{"num_hidden_layers": 13, "hidden_size": 192, "hidden_act": "gelu", "norm_place": "pre", "norm_eps": 1e-06, "qk_norm": false, "tie_word_embeddings": false, "optimizer": "soap_variant", "beta1": 0.95, "warmup_steps": 200, "decay_shape": "linear", "final_lr_fraction": 0.0, "max_seq_len": 128, "dataset": "wikipedia_en"}
Each number is 128 + 24 x the weight over its row's rms, rounded and kept within 0 to 255. Layers, rows and columns count from 0. Numbers have three digits each. The size before them is the row's rms in percent of the matrix's.

# down: layer 10 MLP down (transposed), 768x192, rms 0.321, rows 250-318, columns 96-191
# up: layer 10 MLP up, 768x192, rms 0.287, rows 251-319, columns 96-191
down250 101:116098150099150158107163167134158110093121118143105121149151131119135117184188115144132118124144142123139112122166146180159088091139091095137131136136098133159123112080089136165160111115141118092144149088117148113131137107127108147104106176139145175164120110120117132110105116100107118102
up251 102:138117119129103119125147133108136108076121132103116181128106143158166081139146151141113170121163159130102141105098154127132147145150118136147119095123125144110128103168157145090156087139150130118087139130137118156187144160115121166099160099170084123099132131111131072143165113143130168119
down251 110:081088152126114118074135129125178145145094159142146147126136140132123117109099090128163101134092173113075178137153140160147160117141127114108125129110127095114149138142082104090127133133138156141109160141141102194122134109132133180108102142149111144126120157156120146085132110159106120082
up252 098:098111149146104125128147126154106142082117099112100084103089096109116111113094107137139119125142130148159140083131112160149111152082126147131084130163165141110112142158062135120144147135081131086102128137135143131121179095103115161101121091143123143087104128104145119229140115119119116176
down252 103:142119139096116145130141098134085160147118127106127127119140149111145102125153142143144123116152125154110130183156148094094138175141167119116160117127145114111087130134140159117126099156121134161136121151113104188132126118092119131125147148076171164124097154086147136085142094130122155123
up253 095:160118176132089130164128137096105108132107148144153106137098112108151122104162098136097106127082120110177124145150102103110128180146151141109120121142161073129123140132132092187145128103137070155150123123083130137116124117112137122112159127086113146164116111128082118133099120116124119134
down253 094:153122119126133128167113153142087148103090149125143132150128102101077134142141076136098167142126130126124162120120116123115159144078145113137127118097173160116128132137113100116101129147111134153130169138172138117160130111145154128089137080171097093145080170118158081112073143080117181153
up254 109:119149139153143132147170143161176124139137098127092159156128125123117113132134137162131164120105099109139127119124130176128124138101148175095167124121100145087094089104116138116140123139142134111093125132132133127100119122095070173121107115097083072104145121119139123127114123159072127167
down254 112:122160131143157144116121132161148181111131107109077119153160162072112126134159106117130119148153132129131134084194116162148137095098103188100107132130085148123081063129116143121134125107175128102117128109125140165108109107143124104108133156116152099108197142168096127141100151148108142120
up255 109:132155148137127112124139072147083161194105081122171139095117136090140106137141157138159164125140130117168108102145138118175135130115127141128088143068156139145095123106111129145109135160100138095131107100148105145089178166119113164105147122118111123106141135105124149133127146145135168083
down255 103:129139071092150112115128161123126161167096132137132169117152085118139101113106111115140124104156153085112156129135128156080117125090158131133133135115146124120145146109119103133125118143129173115127102111108127100139131162117098105140145126141077073121083120089110108140119146140127128120
up256 101:105141121129125125104153121106129114105139163121116123109097083116089138137150132140152144136133100100120111119145146128117109122095144163142163130129070105096109163094094117107135105141139093160122133092113133123111146128167139141139168139166130152169130123141111163131157146137138115077
down256 109:154106151113089141130121109134165117151124145097150121131146079113104085178131096114165198120114128091135169136098166138132144129161132146142096115140104132108141124158116093131140118136141114096115122082133161087112136155144107106138120156169119135072149144135102096128163099121129131102
up257 102:141139108073126170163128151118073095134083129154169103136111135140105116105129117165118122118122161113140135136095139153128108166152173101098175099138132185144132134133092134096153142112108092118134102181137149157118159133123126135122163143143152118111134133116142143087161141181112102119
down257 103:159152133120127104127103115136156127104174131100103165115104137147127117119145157157165152118132149113142127099122110134153130134141096048133132193107145136137148139112160154103142182159095073130131116131106113173121106111132059141180120162148140134094179140133116148112126125148134148098
up258 097:119140111118130128126131128146111107136113148088117110115099104145128156106084109130100091109129105151095124103152155158134121156141155116137140113149124116078153126161107134190140146124153131143132058127124123151173073136147124091139170128117135131149151066094158090108146070158093107108
down258 104:150141104143160155075097143148093139121107078133123124135120151113124132094104120089139146148150172131145101126160184177124130120140111163162105126123144154105105119112149113125123131086128121116124161139156092175119119122062130161150173153180141115134132122153153105120100144117153115111
up259 097:128135111182110149096194112122118128139101080098158112138165082169167100145106142114104126124128164126138079109141097143125113134107124175116111127140137092126129107147120116103125113149115122104123107133132120137093161098089127174110137108128144122114120121075090116106127149142106120131
down259 102:125154153139122107152167178138134089132130051135105133094127161110153138129115122126116074174106122087122094128167112100098121071098139135137120118146135151153157137142111134156132161110142125143147169119120092100129064127125099168106121081128096114098157133135098132130135135151152165151
up260 109:109151113173182191152124126148079139123157117096097146114116146153135098140165088108103084140107121128111086126145140124131134134111119146143149126151139104090131134172125131148160178130159061109119154139149129130153097131112118151149145104129115137177056148107147135129141124148119130093
down260 110:141148133143151116076140182151143098152134150116142127112119117132135095117140147111118106122151122163144097109121119103132114142121124112091168131120099151137091129180132150128124126166131149141177107132131135144071139150128137199113158123111146115138099160083125115135114133155139134090
up261 098:131153137149159119136137102160126119149129121139095138128118070151147126139126141133089099119125135135150104137148071131104095146138165124094185136164131128147120111109099140166092173114132192120120142189094126145151152139135098151141119089150142125095111113120164121140118142133129141143
down261 104:145152134113124143123164164115120132094108113135148092146098144135156130144110129130140101083140099143108155114102100136133134178112162143130150127148075132149126160157149133075143122144133182185163103137103112095149147141143123153132137141149190138115125093081108119090138113167093112164
up262 096:183109136163142085116116101129111122118160145045091089115124117154135119112162133107106094139106134155133130093141093151132123122124118130114178156086115156144127106146135102158131117178114169132068141108138103148154149142089134145125118132119124135113125156145123158095105122132164111135
down262 098:104130139133188114156131163132179150133106115106108128132152124076154125115134128133081143121152149127056111154159140114131172109129093141111099080137131178103163122133119163118103120119120096082148131106116104116130149129142106181137112080103107141121135152173121103113152087123135093125
up263 116:150091114103160157122120159110096152137125079136137133143105143112086098080141121132142099130137124076083109095093124115111112119150132146142120128081118169163135106139107152136083121116124128123180094119098145138122132132157120119139139118149090124146121095152107129124161153182150116165
down263 112:119144139104178182100122141091165132124084122105155125123092068107115138122104101114102111121085153119117104109100097131113159084142139118162131103134087165107147114123134135129106171069128143125141172138126119117134141110118107141120079128109103133147152106140155122142122117155159096139
up264 096:112121128153093138101110118144139138139152084144108140151108116094131123136154137132095092110103110106129120107125193130160123080077206165115139122114126103093119108133126110087100143122132125152150143119156159065145138054087153133109138112139128119138110135131117137131145126164161131123
down264 095:125125165152139103140130120146159112119160136155133117117089108063130113127110126150102115113102108116137089149145141111137103118106133169163101086154146108120143154145147129157133149155120158101098128135123086137088123081113119135144113112178124110118114179148169135116108153161098124149
up265 093:123093113112142147112130122120141089095093124113108085081112153176125095140102127145119163161122152122147152093134116130112117153135139151135138126116146140119088109136127119120139133125115122124156154117117071089161140150112096155175144132144126101151111086098095138172113109169135143148
down265 097:129069120171128130133142139111097135110102168122114103082136097141085130145095128109103152112111152146204127126136119156132119133113168155150073133170146106086124146103133110136135125129142159123130100133163116109113142126140133082132151139142126134097094139129151125173126116104128165163
up266 094:190142100112117140144095116154101078135124130092124125155147097142145144107141112090095131173112120149114137152129080121157129123091112104109138111126105077090129074182110136154126133130100131163138142121099149137122075121145181136127140172161092080118121126162117068129131147162099104149
down266 099:140161121121162144090091116168133111143143124100148128142155147139161135140136166093137105132180098129095125125153148100148090079108163121091104140128101120134113137088132126120073145164164150142151169109114171167112109100160138116137132078150149069090127120132153122139157137148103156109
up267 098:099141100138112138114157140124141166123174141137146138095090116111114112121108116164132141156087108128120151129134122106141131114085083106117138113124116133117100159124101147148135155115099107093092110146142086179072126138126151114095111172088146145101096135164166061128155111106107126128
down267 097:146103100090124090093122107140140144116097134078131177117098121128097170115122102158089142161122117163116120138100099108124133141117123169137145096110162110125115121145101067136167147157131149103149135108161130172112156115095116098118135121136097141118117111125125101152141145127111144127
up268 093:146126116147124119138146158098152109146138116127128071114125139127093074141132184131119094160178118129143133102148151131094140158084142108085104167144097147127180086144110150099137169105143184103100129121108142182155130127146155135140142084098174111155136130145145085108183146113136118130
down268 093:143126107119110183164164139148133144118106131123158112103130143113126168127090144111142167080161060133120117158089132102083136131120102112157141126136123106146184170157149159108130162135131173146124159103147129139148083139055148122123110119168109094114106124121127139148147131194092141144
up269 098:127121120146156156103134119142116139115144105140087141126198120178159097108164128105163107143099120104104112152128109132135160142137119139098158177114154118123157162149175127119144100153138116208096156134145125181170129159138139148096089129128139136143102097120160114127137112113057128101
down269 090:124119135139143113139133122125127158117156159118138113153134114095107130111137094157172119105141142110147145128101123111195125131144086112195110092174144158149116110096119144099145152111113122174179116124116140091163094158106117145169144134129125145126173162132134117146112122155160116118
up270 097:154121129120121140143144100134133125117153098104145175146166134170111157124135114130133128135112114118144124127124131157131108134149182118164162079102092102127140156116142139126105069177151105134117086132114140125150142140124153134142135144098131159115113158133144105125158105107124126120
down270 101:175154171124117107129149131105136128143177113117103119137131105140117153093141133123200121191141165144115139125102155124145106091129164133129160136147158118107139115149164131125115141140134111108113099185153137131191122126119137099138116120150183097153113084102126124103128147161147104119
up271 104:107171124147150140130143161197130147139106128134143140107093092119098153141124069141143137138154137091160135117115137088101120134131164145108133158127113120116112132112135136132208098135132125102114150120132127113133112138145104109126119161139099162134139095124094127168116124169139128125
down271 102:130138118136111111125132142158120128147146088134144147187128113151140140127156109127097149126114149098161093185154153098129146051117130128109092170143128152098082148131169131124141114124123132112104123143120119081150125104139151110133137151128129159121132118092124115144112141093119140156
up272 099:135156139131119124117164107159094129138182118154127118078092153099094106147131124105151103150100163133185120135143155098141152172128144123138134068111140132151137109098086138121134138108138131128103136146126148141095121129091130102105149140139128087129147114164117092125116151139119134126
down272 091:127125191126094141115152162171106140151140084123124165123104106146137130110124115160144116135096148087139119146131124132158122144152183137117155104107097082114160142113144109150131071123113108183155098154129140137143092159131148125130090102091164132086142138107129081117139199136126105158
up273 103:142150140160129131132161106169125092133130124138134097126158088182108094139152117101101094131129146115120135134086127087146129161131157167127124117107138140126156195120120099103139124145108147116118080092123136082101134102083127154129130099113135127128139085131124128123107147099149121107
down273 105:152134118134192121135118101161121126083115153167119153189124151139116129138133079118214106115121133135112096114128136132131087144139154158103103134095148119132105137128135099100134150115116126105118136102142136125099149155113127127131145159104116125155119156153117133149110098134167094121
up274 107:180140094184163117120114095177128092115119160073140164116157124121157130134135140133112081167096140140122118084116128152135123155148131111141162125131120148104166153190121103089101158100163143181146093101113130083114137091104143089115140145110079167161101120154140140128152122118129099105
down274 108:160124157136124150126163149107126142176183137111131126161086108122170137109118123146103137191159139180147117119154075125093138116147108121159192102092172161143096113128110101109125105144123108132090119106115095091143127134128115136103134136118140102126118084098086164104135149153097111089
up275 102:117161116131108126137129131106100177144141090130091101074155118103128113179139131122105118105108159182115120089125121136124153122138150128097138131138151124122140147123152136051127122125131143111119095148133162166146121161124111069148136140103120192103145133094088109073145135150175122155
down275 102:124150118144123167127146167140121133132140138103144105164114161130103139121143101128111127129132147137145105124108106162111103132115109144126139150123085127122166148115164081122137167137143178116172100113106095184135112123190126094116119122142107142144121127133096115100139085177110140077
up276 098:129145118146121140124166117099124155159102112108115164114094106121167104105117111159068176126139143129135161110129095157135147121127124126146149123161108101161126080184142123100147150118112128129138112156111093089139076115132104133152141150116126148147123132115127137141145175156133156124
down276 103:132112089068154114151179146153155121142096145114125163107126140134134098127124132152128101099102130116145147143112116156113094120158138158160164110159103115137084106128134125111177131140172135134092098181124111163081148147132124101133098088173081127154163101100125129155095162132138120135
up277 101:109112135100117123133100120118090108088131181154116069124119066154147139152097170129166168106102152134105104147110124145145124144179120114141131106114104106156129143175090157126108126165098115153158129098098090142103158103106126128110120098108122151097131141109193141097113159166118125113
down277 101:154145125124139095136151093114160146114140141140121109077131149144142166146110128155085140141190085140143169134113135109174098099155124135121137127111080133106129110127182114094130120130135143142087147123129185134110142140132138157120159078142149121092180082141146143122084169130137118139
up278 093:098108133131208153161136099121115159111181157096169147105151143110109136137110112113140144165125127100154152113143118105135089131127130130098140143108130129131136183124128136140147147107111135175140088078122154147151114167129134130089180117115123142112107119138135188141110097118120110140
down278 097:124165126164056138165144126101146145115113116136111146143108114142155142126122113081132122112130177143095122160119122189145122121118147146144122143133070093170154118120145140135126100143157115096098176130167136114131160091121149142124129117137143172137164149168099090090150134137098143101
up279 091:074127152135091106140093157127135132083158090086125125099147168184166142082133155128128118105121127162140110152142132112114138159127139105141104137110139115131128111134111108154173131138160115107118077098146122126111107108143118157165079146150133102132102127143146152179120159125126100120
down279 099:168109187139163114135116135153128092134094129126148161171157147101145111151140124088090136086145107131115140110113148123106106118112157130151102128109139191094100077139130126110147167114139122117128126106149118135128114115128113176098084167100132108146134108099124115144135137101128132158
up280 100:135139138106106123110136116148097136165121109086123117115125118162118114117142129134174163107130131111132126122078138134159132099144154150109121160119109126144116116142122161156098123128123146077146119133110146140135152121103079119114112129074170119132153118141123139148103139101107110144
down280 100:104137136180186149109142144179104104131118148156123099171113125157178106165140110114126123144119111167127129141169153103136152154097124087157092111135153151140141104141126142096091140144094171083157132140151141150114118122140164127080096119166092130104087127116156128145109116125142110115
up281 091:157148098101118132119113134109103144149120138166122113116176143131127134133102162112132118142149151124110105152128132141208088122124110095151153111098126113107143164107152156094108092177104162137098149106111121145184141169116158154155126182096100104186104078156108129081120156122148144134
down281 092:156099128105122120131096108130154124137135164115134090149086108141114135152095141121136149090112127130158151140122156169125179128177130104138104103118139131162143180135109089134139099088115147112133145099159170096101138122142086167145151128078111129079126125101123121156136163125140149128
up282 101:122093157147140085117152148155116124145099115134152107112103121154118123142134170144129109113140146118118128172144118116135088121136170123109124106101118122160147149101118104096173113112156083150123173090112084159117170132140117111121111124154089128100119133121092129095148136131116158125
down282 103:119149133128134119118130122146109105112113115174123151113144126108098111149148126117152129137137132122139137118117189137125126156152141132146179106130104120130136153117144113117131082143124101111137174099087149212165161145154116135097100181094131130123145158115092116118110098120117126165
up283 093:134126091103114119171141141092118129117130125102143106084143103131134135173108118145116109103126116134118094145129141137085139168132150123103144105088121121190129119095094117123131105126079132116129162112128100121141122125119170119119098115083178111119139134098119138120151140106161156161
down283 097:095102102111112126127147148118133128111188102127097113134140133135139090111178128119167121131154099109123137107142086156107140104133109146098155112102144137096108101110098133145135150110182111177128147141139088123138110156132146112108158149149125072088113150118130118085101138122156096124
up284 101:139134112142134138150115120116116109165104107112133131151144127136135096107165154136082108167149134159128136138135141092076120088105160152133151103120102118120117122106142102131145092148106126140150142127130112138130128104153135121093161100112107136093141164134124143116120139080162144128
down284 107:130083111142135134099127112080126130076123136112123152121124154118137102128149122133130140092157112165117141127122117071090090117133145137192147177119107128134133152134133106153122135143151138127110116128158169127085124097141136087101118111149121126099096120158158143062096141091114154140
up285 096:088148130140068132123116126129147115174155122147180124120153153123131115122111118111101148138161131156130162133150148102145118102129181148141142138122110155088128127164137114088160103134139111183107139160140100141138092129125106145108129132103131132168130135145166129135146119123131139072
down285 096:097155145096078115123154123126141176081088124121138133137094090138158115086129112062127140112168137108105069145112176120125117115108114146116136153206121103122088126128140131075120173128135156141142132146131101132099103104132108143108146121144132141146104109117147103136136117109141133158
up286 102:118141124101105096167138158109123156117126145123087146122108133110123085131152113140107146132146140097137094147168156152133145115097129108141113133109141163096124140157103115175140146121141120158150102191139118099180115121175101147159161155107092134152130108144141125128188130127118126089
down286 101:132067102147162090126160117110136139097145143178073082164103141092125096140141143122134148146134082177127151124151131108119118128129106142188139078120136131126130136120149144114089165101140105122130140125105121143131115083138096134115137168103094120121137086143076158095136141135151130118
up287 106:136137161136095140073155170107083175122112126124128115130102111065145150156108082139174094103122167073099124125097070139144111164116158132091134123149162127127148109107108107125134130146146156186133138103128168105112131094149083126109162134081122144111167115120187123155144140128148106129
down287 104:130146134134127155094126123121123116126147133114122170140139116143123076154122139153108116082138116056147147125172132127127084119080121170115152159149124140106132130113145154150164133111130148083143124126126133049146138139144143102138122118131131133146096142095142150125085102101138122151
up288 100:092139183136144150109139156098134075137123089158110122140116169141147100102134142137129140104172178149109160122087112118123111109142107150146140122115146152128098153130143151121130126101109114137134153114122134089096132114093092123108110130131117152146092140132125183145127141124122149102
down288 106:124075093108114131112092141148156173150122118108150127086144092122103115134122108100115101121099129108128144150172159133118126173110127131138133109152103073128121072115152119109143123143127127095124132151152121117164144119168133135141152124128121113125146081121132062126115112089150114142
up289 088:159121124149130121155134156101138120117109129098122134079144139187169106167128151104112137142098101138157104129136123161112110132115124125121145131126122125172091118161159104162100175138145140164135149111134135099140113148104072103077096152128151123156168125114118153127126133136147096138
down289 087:187122111144122153106155112094108136131129124114156089133114116133149107118131123127152093108144175145125156134130157133171156135149153094180139147146141127077120173157133115176136165106130147100144133153146123148089108136115103129165108108132177126129082114148144140151088109140109087114
up290 109:093095118126124124135154114092118134157139119135141173117142134158134138145128112150104111066106171160133166135088150119135149125137159098128123135172113095107139119142145150115111142163167089172133130168131130186138188145115124119085110125125126126142138153106101114128138156145115141121
down290 108:110106088115114158108093117125108106135126105158141160120153111081104167136111130120147120109118169163160114114132110132164098140126127077134107130168112110099130108167105138134106138110124108139169116157141126188125160143103109084118127092153164158133123156102137123134112130164144139122
up291 098:149132143149062099125130108109135146135168135102117112114114164138152150104125148133133140154090163124091097144117130143135115159079076088098142124122157133130145127108142102122146118127108175166073145143091156121154113148169129093149114119181122159145106103135117137144143131144141106131
down291 088:096115121131108093114088112123137105124137113105145181132116138123123105153135114163128122132124181153136130145146167125184097113091077085136105087133138135119103130102144100109140136136059150148115112163144154144145128172129123110164128162144144141138136154143126109125183136109130134126
up292 102:147117107128136116163177094125120143116131151111112142138181144121103100135113146131160106152098180103127107157118113175152118160121142141089092151081110151118133123119133156163177057134128119122146152131105084116220141141113165147081134090146152144139111135119112121108121097171135122149
down292 097:130119173063115151206114149143106149134144134090113119131097128142092116157129097135055157122089147125085111139113128142121158159149137104132132141152152072144135118123132125117131101143146158144149105120104118170111097115174148137099146141118128101149171118086148110145130116134085131117
up293 102:125151095165165152120124115131092104103103135121112155103179106098110122122107140147102108181149120094118085158067093161136129161127136104090185126117116102092128133092115079148153085145110122120118136105122102094128133166126113108184103135124137123173151128152129115104105116099126133115
down293 103:131108102160077126089114108154127110102125112152149120140098132110117132114116143148185131125118147149156143150125127165136152108133131128070080118113126117133083137110090106093159155148136142145109144114101096169101105126124070138113132139144122195146107126102155157119123148128176142126
up294 097:096127132148192139120137094150117121157129129123125129166152136071162121132132133127098178137123128093164085112107139150109135127088117110144142061162109104144122188120120161075133142125120122136105147118147163114124124151145156119110122154142099149171137125152126095137129097136102133169
down294 103:154134134162152145146082145127147119105120117107153170094072126154133133104104182126111139112137110127109175147125119130127134121121116119118092156111138145114159114084077154160123094140139124147174076123119135125134147120132139145152105133116131124116142113139121117144132134134141146124
up295 099:152133170147158135154085162137163135162157137121135136123108148140153109133074071133082134106106128156087115104119107132152102115150168102088137079134141176105149113140138130123126155106110104153152141156148086126079184110135106140098149145145075131109099144097147114115126126157097129141
down295 106:145124152162133155126120113105065138127169127116111110166147128119142092119110119092140175136095162148150132121121117131142116133085161112137127140125122163112155146148115156129108150161145114099090114117115115100122137099102094134109102150120137147127096087071145122105085100125137082141
up296 092:142117156119172130153112128135122082104130125106105128085109123089161177134166163123186110089171145173141113135132112128119129131107104130144161137140078145133100154171128130102150159149172114119119095114117109141098066138156111143107135148101126102121141136119131123106143146118121135121
down296 092:100127168158155093154177168092168125115150151078153107141158104112116117116118124157129141136089130105117164134141096145138122130110147156149115130116111141118161154116124108108136140147117156117129137154153070096138159119118122148163132137141111141141091168134144166129098136125108082154
up297 113:159156153130107179073118120165127120142101119126139083156107111102173141142161150142085144104098121116108154108111139106146135138107143155100156160117117137141134105135128131147156134131159142149123070116115146105148133156133115127164131155146121104150102109077162184118157107116171113160
down297 109:150126230124130116132115067174124129102114155146101116115140116117128162161132118120141119155099127111075173163121095118131093149142118151120145136142152106115174115071104152154145128112159148150148123118120113135096172102110143151093142135077100144131101124103155129106158144122133141158
up298 100:110112123097185162105146158145137100125134140140142163128141182110122142112136156171145133125131176105119107132137148160153142102163159134124111105068131156091135141147147123172120131144142130116126187120131115104128125079105080118109129151151154117124095117162119119090137153164111121090
down298 100:123113126115143151138111156149137152174112147102100070110151125080121113119104152160128114139123115135118113080148195143115169114104137101153114131160127112158134146118135112125144127140117145160142121154142102147142100181154154147144131144132109125147109166137104124143181154132113140095
up299 101:158104097140135120138130138160118077117152173131106153136156094125143062110127107111129147122134111114135137156082153123151161080111080108105173090094114137140129118097102120154119132120115130105089142158150117127148122143142127160118123128164100140113092137145111098093152081088126126177
down299 103:130098153153116148136137141175114128113133107120118137124114120116088149132117124145122123160137125108158116154156120176094071146110140089096125146134126107094089116146094154073110132167122119131123165127164122125128115126144102146135127143109110152108120122160098168131122146121130108156
up300 105:115126125176131177138131102144135122139143126160129129117167169171140111101111138097100106103099123147059152138154116135077151127134143150089173090116147141121129140165163095173142144104129140136141082177126102120131126092148080136126112126131168121112100126131176139153116113113146157128
down300 102:164156120104155143144071137148179111165159104058146088167149102145117139113135146107146136119101082125144143151124127122149140119119124164127131124110135142153123103122169125134162104102108137133162137146111142107182158122134095132162122135108128135093157150092166133142085069103109124111
up301 092:128113137146131144106137138133113105125133084078119096125125094131154088143120133134173125116071087106141136158118135138182114135147137130132119089102116155068180135159146119148146100131120127112123092103103115117134162120116126145156109130129112134156143175106136129104150143118127138164
down301 095:114083123140134152099122142137137128181146110147075131130145097107093124110117108140162163109089106155165145123123113103109140117142139134141109165129163133114084068168108121130149129147162105103105145131118148112129144155161154115120165123123118107102143130086108133129108110122148112159
up302 103:133154149103163118122111114122123129118150115108124083142155108146140126164139102143160096095131113150116117164094171132122195197145139153093144132127107141116110128103155153119114107109126136171164117126136140117124134098122132112138136131077163113150117121152109123144123154149128126090
down302 093:153117111126136134096170149184137127076100126105094166121143142091108075121077139109163101152126085181125111118126094185157100131070123149114117138148131115127103133137153165090123156148107181122124135143129122116128078146152136089116121090097121097091133117152156102132112110093099099148
up303 102:177074145111170148134122139118129096156142133109131150098147173119134115122093120146126106102118114136138108113105125122150092134142111111116135099133124109143154145168141061145111095146124061135132097104139134155139143127141115165133140102121099144174155142080130102126129176116106135095
down303 099:114144165114139157129108154100144113107104112128121149092138162134140096135130114070156108123083125150080097131129155124111133157086149131158102143149107078127122133106136140141119141152152122132119090148133122137120179176141149120153096124139122146154166113115180144090186125177144116176
up304 098:074131075142137117124139142139133087193100127130154148134146119125150169104131107204131117123129133129123108162112109060078114136092142142102173131121174129147143133119159174126148121120149087136171129122095093123128130120142137102140138130139130143141147132167140140160114161104155088115
down304 108:116137154111088115133124124124150100129150150177143113138152124121136130152091106137122114126093115101132092131155115098105131120149178104091168139137145086152141112132141136122116133148156063106139126097104152143099128098132142128140130150116133126084147100160165115140090164118128150090
up305 100:132091095141132116148143142109111125100174108136112109117138154139163097124148132096120148164111154118111157135119130078145131124146072179135184141110079182107104101118138131105175129147135116152112125098114116123119115139146148124142095109147160114147115126123122121166189117137133124125
down305 098:134084108111112151132136163142085148125068148108132149140085122157116149142157145125110108126073115125116143131157098123157120127088143166125126162142103127142167154125164104140106150155138121118076129172119150135175130084074124126142077135153143136169149138143134139141164090154144120160
up306 091:122124134135168101149112107097122134128165155130133136123110112155106065154126092145116110118107157134117120138101159114168117121106113146110114132108113104154125146141160105138145115122079122151169112166099148153121084145092163115105112140147093149115116156129106064100077094151085118148
down306 088:111122088158144132104146120135130117174120125159141100132156113083165131137152143137122099110160155108160108113115114158155121152110185093135161098140145187138086150108137144159122129181127135130107133155121155073118136156129132139140122099100145117127176117112163134170163168108130112132
up307 104:154115124108117134105138156155160107133137101156122096116074154160146168176127113122132108112127143115143068150150149106119146104122133133142120117111099099133151132176141095163150153128115082124110147110113113141180127169110132144137162145095168158165175105157113125121125072154111106131
down307 106:124150065117170164143100157125144105161108164124133142098097132136170144142096122118122103122137085100118156117124143136133141127108143174112135131125112120138123138150119118121164120092151107082140179156164121169133111147140129108134106169069158171105182063139149114134124102140128120144
up308 104:099125162126085107120155127078162121134085124093131123141123115092114121160131131154135178124111136123108134141102122061144180128132144127154111105183106126150106129149178103115118129150152149126136162140133129105126152133139153152136114104122141138123127079146082174141160117158112109132
down308 111:127156127160113080167162150116127121080149119093148111147112117141122130077175125115109131096140137146093157107131104099125115128145143094132129104203153125147122098128182171161123135112094117135130153140142140104103131127130185146115107129105107122136103107150109138110150122153069120119
up309 102:085114094136099125124161151094139143144119131130136120117112167137130144120150139156114133122093146133136124121165160138140143139155143091126118118112126111174114117164143134115139102111114153160171125165121140075143137130118105139143184120166095123120156114094140115141097141173149149107
down309 094:150166123123143121133178120168139136168134157134140116137150109114165150136138111104142172184116119128154134114142068118135127117126134107122129095097159124137155139138169100144139116114141107135149106151141132133130079153090120132094094172144128126119091142105140113114134117170143134140
up310 106:112108120113129136151131143115121110142129135127132114140126144118143149135142184138149154089116139175155171106144164175080110110148157123186133111140129121155132121113153132119132128136112140174115144104094166141153109096097107115157123099108105130154205096130111104146148104125119169102
down310 101:108093136105123124174076123130160159148124082130138131136077088110117095111108151082132118144109128090110086147104105149124130135085090119128130123146109173159173133155142133132155162126148109131107176129092149122103164135106136159112110209146141154139139122131156091102145159127130115145
up311 097:124147163147105157145164161067139139086144124130170120138103106104095113135132142124057083098125124143171131099095150103103117152135135114173125112116079087138098135149122097086106135121144099131171120140111145157146140124127111111137150123097140111122149146147145139118147071140129138132
down311 112:178142110099115121121117157163115109129123138126132111164101107069154135117133148118119131097129155144122130139140108106133142158100131136113121134106144074136144128136152124110104140143117147135142119138091199121115173128112148124181134151120130133130133139095130138154142111107079111135
up312 095:109132109134135163108162148109127151117157142095096142130136127098141186139106097146106112105138108124112149135110107136154125122109142134093155121124101130081140096148200145139167152128121124129141137137141111147134113133107162147123104132153129142112170108127097148104159120144103122123
down312 094:129102175058108162144149097078115128126152181134084101130170106121137150156129096126117124075112108110099115098108118146114119143124134114124122113184151140114131093149121113163117141157128153129130157121105109112118108139117153140079121119106105135113134074123126146125091077153148125055
up313 101:149085135112128095102152140119116149109105161093089121110124123119160131110152140113158141075092124169136095073151110118141134121163144134100180154148114143113144115136122143148146155105128138176074115102122165158149162155142108120122099121151163157106112120100120137114092139149125179105
down313 101:130132118137119144135095119111139109102061136115174188136147118119131123161153110144120148116153122112090090150160146149118089104134091137145156088161131123138145122145125138145143130180133092165168094144131107154115131138117112113127139104126117101118149106136085134128168114166135154141
up314 094:116125139147129089112145102108120078126116102109069135153131103177144111151080123146065158149142109110136124125159157138136158134138141110088120085139095121176133162120084086160156100128110108144143173141101138104087129139115159118158155134142170116108157118133133113122122116158139141149
down314 099:145106099083144126131138151120176123105120128136137129137142133143128155116165107070153139095137154129090154097115089139166086125118136158131135108134137142112209112128127111120168107134128102160149118147133121156131108158137136140132124131123126143168118181101126097117165172103122133140
up315 105:139144097135104107148163113137128158121095167115103065152174147172127115132130116110116130145103117119162138152139103119110136186092116117122136127149125107099146129173137112115147136114119121132090184122125115128136127129144142145130122128142077156137085096140163176190158094131137129063
down315 100:153167102132131103155116115100113146153113143076126110153138129139142137158138158158141173112122139123159134122181157115128157102122107088137073088127101112135134127120083149142063149158127144133159148152147119121155125169131160128130113157128104172146137109165162126178123116125153122114
up316 101:098154135140151123117136170115130168117101106091147150099144160154081133146107138131114110102132140109124127140165100088116129130097118108106131146138122153092135166165138130151168098122117104120118121140124125131119123144135165155138117160110136160130130130162138105125168123127107082087
down316 104:157128108122131136099138130098104167101114162111148143145119119140108143102098149184171112095134148150117125155138129115106085145143108119146142161133125129139136156145075149091084060072089116134129134141155121152108111100108081102168137168147117142114128112149155107145131129108122117137
up317 112:081120187128091135115101125189126123072122114127119123119136119135109149084104129135140106129091134137147153103140162109101156162105193131131106127144162133176148150113121132167131156135124136151141123105108128135104089116119133103146154139131140163099121133096140159100105163112171160165
down317 114:181098087082151133100149138087097136128129134083141144153108180100180130144116117127176181156138155112105096164116115159148147145116110084101115140105096118083124140096140126080136131162127129101104125140144112116162151159160127135117119123159126105155097164162153106129173098113116143109
up318 098:134098144114161139138113170177151144160122136118096109140100118202114121077160132161124103129122141125120125145108119139103113122075137115114110122134089092126142132140128149147120178093125143159115130153123110169122124142109119188133162104138139071164069117133128111132090156112150143161
down318 099:131116099179136101122128154166131151133145163100141181129163130138124161112133148102161110073144129130126144150128127134100120089124108103090095166162100113157119126163130111150111124084127126156175143102169113204125132133096113142122153137126109151149112100106136145086148136139102144158
up319 106:142168123133121113112143135105151151185132114106129119150155139109126121135140156150130170102161159120110158154159104128107112150110167145120118099124103158110210141111122153133123145108142105141134130152152090158128108109110119123145157094132129117112108121164117103102173091111121103101